python train.py --d_model=160 --n_head=2 --n_kv_head=2 --vocab_size=1140 --bias="none" --extras=["some layers without positions", "local attention windows", "gated attention", "value embeddings", "an embedding shortcut", "learned residual scales", "skips across layers", "capped logits"] --init="normal" --init_std_down=0.00447 --lr=0.00803 --decay_shape="sqrt" --doc_mask=true --dataset="wikipedia_en"
Each number is 500 + 25 x the weight over its row's rms, rounded and kept within 0 to 999. Layers, rows and columns count from 0. Numbers have three digits each. The size before them is the row's rms in percent of the matrix's.

# o: layer 2 attention output (transposed), 128x160, rms 0.348, rows 92-127, columns 80-159
# v: layer 2 attention value, 128x160, rms 0.131, rows 93-127, columns 80-159
# up: layer 2 MLP up, 640x160, rms 0.177, rows 0-2, columns 80-159
# down: layer 2 MLP down (transposed), 640x160, rms 0.0868, rows 0-1, columns 80-159
o92 103:486492463495508498477519524474510502453498499518541489526516577463508480501516496473498444491519466459542493527468522488520515513560495513487481473516509482518439501508513496502499476473505488485534467482571532453500526457503539518503504467
v93 106:564509500520509484492470530494462505527466534516523456495495509508556475507514466550466529486514502501526493497517506502498501554466512459528487497487523537498547454510513488470511483481481486501473499500479481511530567413457529483503499507
o93 098:503522466469496486450527502543525474518468484448409536499513485535460526478523529475477474508479487464479506468509548510486508538474525517469479522482472471513467479513486491498503519454475525529510498483460532508489505539502488480526504501
v94 103:523501527511465477503497487464494506466487532480513512494467452508519470501502509512527498520472502440481487502545464482480513517501526464482523492523533474503465449495502479531497507539519552492467467485482478484466514498508537497468453511
o94 095:520526505499501491434532468457469497524488490560501547503523448487497485469470513535513527519550503529502490536439520492483481510504511501486477557550522492467492464529491519511503474490477475484534520524533522494522503517535475489502503455
v95 130:532479510506515520545516534507514491450439513454475528545490500512513501453493497498514497460509503486481558559506531520499418494460489474516469492456507505534500452460518461488476492494461478526496485500448498477508504505468489540550480525
o95 115:473489444485483488520467497529483490521496497482473483495547487513486558502534485527491514477474515489524488525476559511510553472486505502483496501509510507492489460497490540521547537504497489479477475481486483490457467474534463502510498506
v96 112:507489535527514498476486488502522475539519490492506528481533522498494492482560538495462509493472477519538504531501483519546530494507462461535492493479500500522498528470524510520473475537405508432529535496489496561500504491496502504551546477
o96 103:477472440482493489536526522507513499504484493497550493467511479484475542504522499484514482516485508531536505487539485487513468493531536503511455509533490517482516508478469519519450479506464507495507452473498529530500493509519531462488543527
v97 110:540523530523530533519513509489532501455436507509493522541540508475487480468462516541462495515513519492544489520487489544504507488469488500478489494505455449477483471464503488522541533510502541515471494507526558518489539506513509486476512501
o97 100:511495482483497495459478481482499533507466501541526517512524558492476519540494488478548518496474513522496532527534544495509474520520488450459525499549508506500512464506507511503505500506483478496549500497452522454528544518481495487512508466
v98 121:502457487484443533534514498481524489469495460559539515461545507495500471493496499490523487550535528536462512528526505491474516489496514509507493467551490508506515520528472452538505523478508516470503497529481477487477509497484494470489494514
o98 109:533493535438520520530514476451517471509492542489480561494515542491560493539502494481469505516485486488489486474460481493542519468516537488464544539484522494547514532504519514509508487548478463497484519534499547481521501539487496497484489537
v99 115:514516554489520502468524508522483495493488503500532506455483524477504548506554502502528532477523522489483473504486486499485499457491449536500470530486480549503540519519509477484474509516472494533537501543535473470517513488453493518497507487
o99 107:505474506523469503524506552502528536499495468516469487511489518507517505510483463541510517515527546519504550515473541497500519521466563505487469483459516495543513490498483491533487498498480488499440528463520512524465524498445511498527485492
v100 107:503529546515530486544503497486525493492489538506481492508516532515502488516532479465485493504549456514504459462523464502534476505461497538497507497463498499525486469495485522525534499562501486504492481519515482470525530524508488507501510514
o100 099:550502529499503497519472552499458463507502514519524498486510503533474525485512469551465465445509550464511532509515488482515466472547487493499497498532449522520511512539537484519445459453512496495537507467509537522495535490483504473502473497
v101 118:489522511502469477505485516440493477480468537538518473495495474506487511459505480483464522514490468526471476544481516488465527459493506506506506497477506533537492515510527522503489526526551544535491497467530511478496514561523500525536523495
o101 106:526490535527484510477534509545503482517481500474488506538466493461512494488475480584482462502486516499522491480516496496491492514513522456520512489499520500480527473501494495516513508506439461536512493504496514496518546504456514505512523508
v102 115:491478500494484451474505494473507503509488423521498522540498486455507545507531514545526499489525495484503472497498519508478486492489456522485485496463485529558488516461491504498536488534507522496517487546513484491457510469530480536506492526
o102 106:516508519453463484498524456553477513524506508505485509549483518509459492517500475488483483506493515512501480510478514507500485475470528432494506495469500525488465508456507514495476495503474501488526493466458519493494533514466495511503454520
v103 109:508534513493498498497566463532518482529511514471483519454526505533539489520501510469491498504501475492493475464463493512511458514530559491491494508541520486534496512469479460484510502446513498497467433544503482507494490523507479476493516512
o103 102:495536507537486553453483485491509467471463504517514466522496503468503487499559483498486474510492520516529465493518474472505533552528523525491532547506498503477516523533511501505493485488519496489478533482497496506500456468468539506486443502
v104 105:533500499478485493505485433525496547467470505492488559506460484520517510517467509519469474525486508475510505469496505514506555487490518475494496466456475491478511526487514523510518502502495510494501476473473524556493510482473492449484555495
o104 097:511506504493506477535532504528505510498517484497491512472517485513537481498463532484521492486452520522499511459515549511493504514536495472533481509484531559494479507592527489491554502541518494505501508494559491477457493568521491480489501499
v105 103:548475520507462504523493463497496460460522537442472535492505454449500498581497511519493491511502482520484486544520509511535490494508502527545481492519454485474482503524467466504479476466520526508521499522476509522481513503516483540473450465
o105 096:482494492453522529496521538482552469515471438537510491498498536513486501492507480460539516542515494519481465478476533462527438470514508499503516483522532507502516485440465494464530478529501502476519468516532508535503497509500527500536479480
v106 114:505521545550523517473492496468546471485503505496477475514489493455468474512537490456481527457507497524506523530520550549508532480519533513519555547462522479482469517530518499513485509511494519515501460466538530483488482486513470441510531497
o106 107:488486542486495527519497494491536536527498454506477491505528459528434473494494499515506492511524537513506532523520507476467485488502532529520494476529494522489521544522505506541461489450482565492504494500511506501487531489485526528518505455
v107 117:493480522505548504462483494466447470543489497486505523543493510521520508479499473524460484490487503483508518492491533514521523501509543503488490476518470506544510447532491488538529525501507539503531497512490476475489483522523517472475519451
o107 103:485454426533514486474474477504518519486496523474517508503476513503554465504514480459459481505479483491493530512481512534498517509534483440500535498521536477489479469461505447505466479513511510522491520474494492495505529541486464455535506474
v108 106:496483504502558455492489528522505498476492459445465507467518505446522480511462476507587468511499506537517490500501471510530499466519466478483509474456504497511482512488484513498504529505528512459532466488510491526543481454476546494519462504
o108 105:459461467512488556498507509476505478502501522540492516502467539479564493520480553456500548507490489525546505505477488513490502490486520531512482529488468509504491526495452545488480493488501515551523541524484509550452553499485508561536465453
v109 130:484530473501537539478452475438515506498477488509557495470455468518473493493512496477500491523500469485510490549517484530452476512496544483470465519482491484486504476470554465512473504508485511496527467508459493530506440499518457475491485488
o109 114:500455482518484547498492511563505514513526462498499478542518487470511533514500460536498470478484487526484474507549469493497483558519499460466500486495514537525475552541462503565506493496482543526493479533552518511531508492473493485511510493
v110 118:503514522532514523536523541496468520484500497527524514485474451503493475501500453530474521493491502517539505504529513455581549466495445484463495561505518511456550491522508472511505494498528502513497456521510539483490533495452493503505492492
o110 105:506507519508511479523514507511515519510475539510494501516536464512507493472480497478546506520504479552475501544527470458496502483518493514522553491504500520526496456496500482504544521487492505501558480495486488508527501509537528483515499495
v111 117:501486496446495541535502508519502508494461468504469492435522517496515490450489461509516514524472445513514487462491501504480488504483512543479492501506518529463495500527481493490543537505509464506483518512509490465484485537485520513527480464
o111 102:496523462487505481509477555487490483533505510492488501537449458493509458498514480538467544492488495472542471466511474467553539553496500489541538510509538497476513517489502467502541464518494456521487548484474509493467494496519527477478498496
v112 103:461498481517455500473502512451472485502488551509507459491469521534484436471482450465488492491495492480486492507497507529481524481528507474488501475477460482482463475542473516524504508494453464482510537495486507488512488445510518572513506532
o112 094:456461496519511494490506539529511505544519476525482497458483530510524503491501485535456516524540519480520496484493505434496503518486499471513493489443444519496518506485504499510545483485489524510498468537428479463479467521510494547519531522
v113 115:468490462516511484529525517501450515514515520482496461445513510504498464489524516519509505491507504478524504526495531455472528506477516521493492514513509523508519458478495521498469475457500478537436489528527506495491489502435530481501509549
o113 106:498532499474471509506485566507477489512509503513494494485495489484503532492489532521508531500490495498495531509495483517488530463548489518535504517509505487483516496521516481498462470475491505486475455473505500467500488473522450512491484512
v114 113:524539499459462452545500480508472495479476522473481534518489481485510481465473438536564540504480507501489494528501486482508482501498510464505484505480561537537512530521485489494470505512522487473464495507483477473474539556493502523514549466
o114 105:460535488482496535515462525506458459471492509477562492530501516511494490472507546476473493528505501473521508526519493449472504492529514504518538496510519462479474454495476521507506462527526469511507537514471495478508491513494504513495565496
v115 106:493482559459502475447487539508532484519471486533507468520483537515541482491497500486499539491475480514525478520523499514522485492470525462455464522472496464507512480480505525491523479514536523525505496526470469492478502514495534483461510511
o115 097:483523450534520470453456501468443544480462501506506475517518493512458505477491518516489495476484514463506506488471528518518510509470542485468497503516513479514497473477541487506540483492465498490517500523471462480530485502504522479514474451
v116 120:473504492503489478504496512500463519446497538514463527484497528470518486495487506518491491513482498426481481496493472516510484477490505478511523490472531490502556482511471485471479510510465493444497471508487475558529491527443528524490506480
o116 110:515532512458498495538503524545459492519538467539526520508487501490527536488502502495476471491546544486560515452532525499494530514533461521536474533498513530542501468514492523469479531517503512532538495515501516515517469513523498518512490506
v117 123:571478515513494485511459485532513512460548535543506514504522498466500503517500489537511496511505525510525502495470454511507487546470493528499519544502475520506490495488499519504521489440541531468489531512483524503526490532508525471494490523
o117 111:490504474491503467493503492498488483495494527494491512474513516500497503491491484503504452496530520540491445509515576503484492474514505480507524446498506452502522534486481466485472519478471504527560511497534454536529508500508494488467481489
v118 121:524522527522527534535485528536489494502484477513475463483529459510507494481494524470454489488466540453529506494458509511513500496473520519509538485504495508508503520521483486483503482469483490500487515507515514476495515523508509453556509507
o118 109:524519488560477505484458490495537499508496520486525503497521503484533464513526469474495493498533505487540507466574513510516525499494486471537533522499474494543536512507500474452478499508467483486482488510502503485471519535541485466504507473
v119 112:528502548506494528459478523495497451471569540480499556515513510470578537473501498495497488520520468542478462473521522455509500485499519532480510508472469482516501524474486464511490447503487498529473534481485529505484533505530498486487519548
o119 101:576495454512542453499546515514533482500511505529495464520513512513498473512467522474473472506502496503507495497523531474466500525474494534463530485506504471501500500502517519490523477505448499484460459458516511457482499525483501558572483496
v120 110:484451476488490472487475505490477473518508526505524540498518511514539517471517506528489490482519515498529493467503510474495496480481481498536519485534474502486533509503524485520541500535478494483553501516543478529489486454543472497510495547
o120 103:509507485517475505475516481475493533485494464495468488515420483483489514532479508453515478495459482513501544573490502502526449522537478513474502513488473489536540478495476477516455482502483504508504480515509527486501527546509443496506492548
v121 125:500527467508468475507466519501492516508485502510534489485485533522505527458488493531449439491506486533532505499493521538515480530509487542526472465455511481448483512562506514484500523519471486476472541508528495492444454509476530485496497499
o121 108:485484500491490504532480508511528511483479474499494501477534459504491456482510546493508511484460497465529493461496518476505530464474454476523501503503501479548486480471522488503509504557469463504518483512522485487476510553568511479493501520
v122 111:465491484476485491466521483512519528480523494478471464459483490480531476452500500511505459518516509473496498508501483452513525525502501520527500504512473521491471493485498505466508505440493522509511502505509507512496544529513454506461473492
o122 098:536512533469535496513475496490513567467479500529470474484494503504539522470500485502506535499496477498514502487494509500519518552505481525515526574496532471485536488518470478490496489506484520466505487505545490522501540453497468529437519527
v123 113:481505501524465528515525461481523520500474510492488474542517515528487487462497500505501535490501535488462511507509519530531466473466492509510513520517513451517464552506481521500534485509502486499506504477538473483498515492528497486539432486
o123 100:519509506480522495512467463494553508459499464447536453512522480509497461491519502550519472480514517529520506518457490522508446501465548500492448475517501516486510466467491561526524467493540480512520518525477494504472499515568481552507512471
v124 111:504504453564509508545509466463494510505462489514524548504492571516500458478509531475498518541492529506445474507482500458535514512512515496517481486505519493526446507509493499523499463504462481530542516486485522532502532545504499489474489472
o124 104:448489488477505495513522508506549461448489513489556536498520492480462490515529498474474472480514524513499497559474569506486474507518539566516502486465530519510527501521512523518501514520525533470498491549510475473505511475534507518431501500
v125 102:513491475526522491489542540492517516542486455482527510497523472512462505537507496459533421531515500503535483490503490506520483511493530488502478545506471530495490526523485474486526443457465490513489523503435533488503537480480479509469537482
o125 096:520495491488509527517511490497490481467484519492499514438518517522508501508550502511510541489518485508480519468519479495549481508474526488514505482503524546513497502480489488524495538558539533422506480508454483487501497470505493471519516477
v126 117:487503537494527463490526484489465554505497483470489485475489460480509459471500435508478492466529507553513539487535483514508522491529520537491479475501518479486511493521520518505487458483501490524500471492518516513512517489482492507535590462
o126 106:488469473525496501539522526518494459501510481507512504508493517496487516536511550516493514505488509488483514476537476445496523514497494499518532509464507524463503507492505473522488436506489541498469486493509500457475521495487509481494524449
v127 117:522533505541459516524517501493515520524500480485521480488479508504451517487476455529501500510512466475523511481518494494538493493477430506513487498482537513442489475474474477475517543538512509492514515523495501475483499550475508537556503476
o127 102:480516484491490464492495515530516499544531499496506506506513497518522486484495507551554561492495526528487498492491506501518490452537461512502479480492517512481487487449496507587536516532472462525528496501528493513477537494511484526463485477
up0 101:542525469554490498488500483466481519524514521495501539492480514496495492443496500504504558545530511466498515482511473462540483499515495466499543527485526485537486494493520492512473484518503486542480502482488524502523495498475544499524510496
down0 101:500517483481496478524519471549480525497468471476553541492519476523477535476473529515519514488512516529511517485443514494519504476460505510503514524497512490489509510494477481484502511500500491572534459496462476532509484472510519493476494534
up1 081:520527522528529505514462482527465510545450481482493504495506469492512519480502489475467510495500516452519501528492456504497525537498518527515570489520542508505497492477502510453481483507506499471508487542504505536492484484482487484503495479
down1 073:501493545477476501493534484519485529524552481486503493518516469507498494503507483512460559480468479494476461480511480481483525446499563511458515504538525500560489501450498534538549543478506509499533486504469497477513527485448498496516499490
up2 127:459481458500448496522528499550488520520503519500515549520458496467507473523510452504467493502491526517496532465521490488516499468519524486493490529538505474542502490495501495498519450505475487502489500493494501484479459479466536499506438506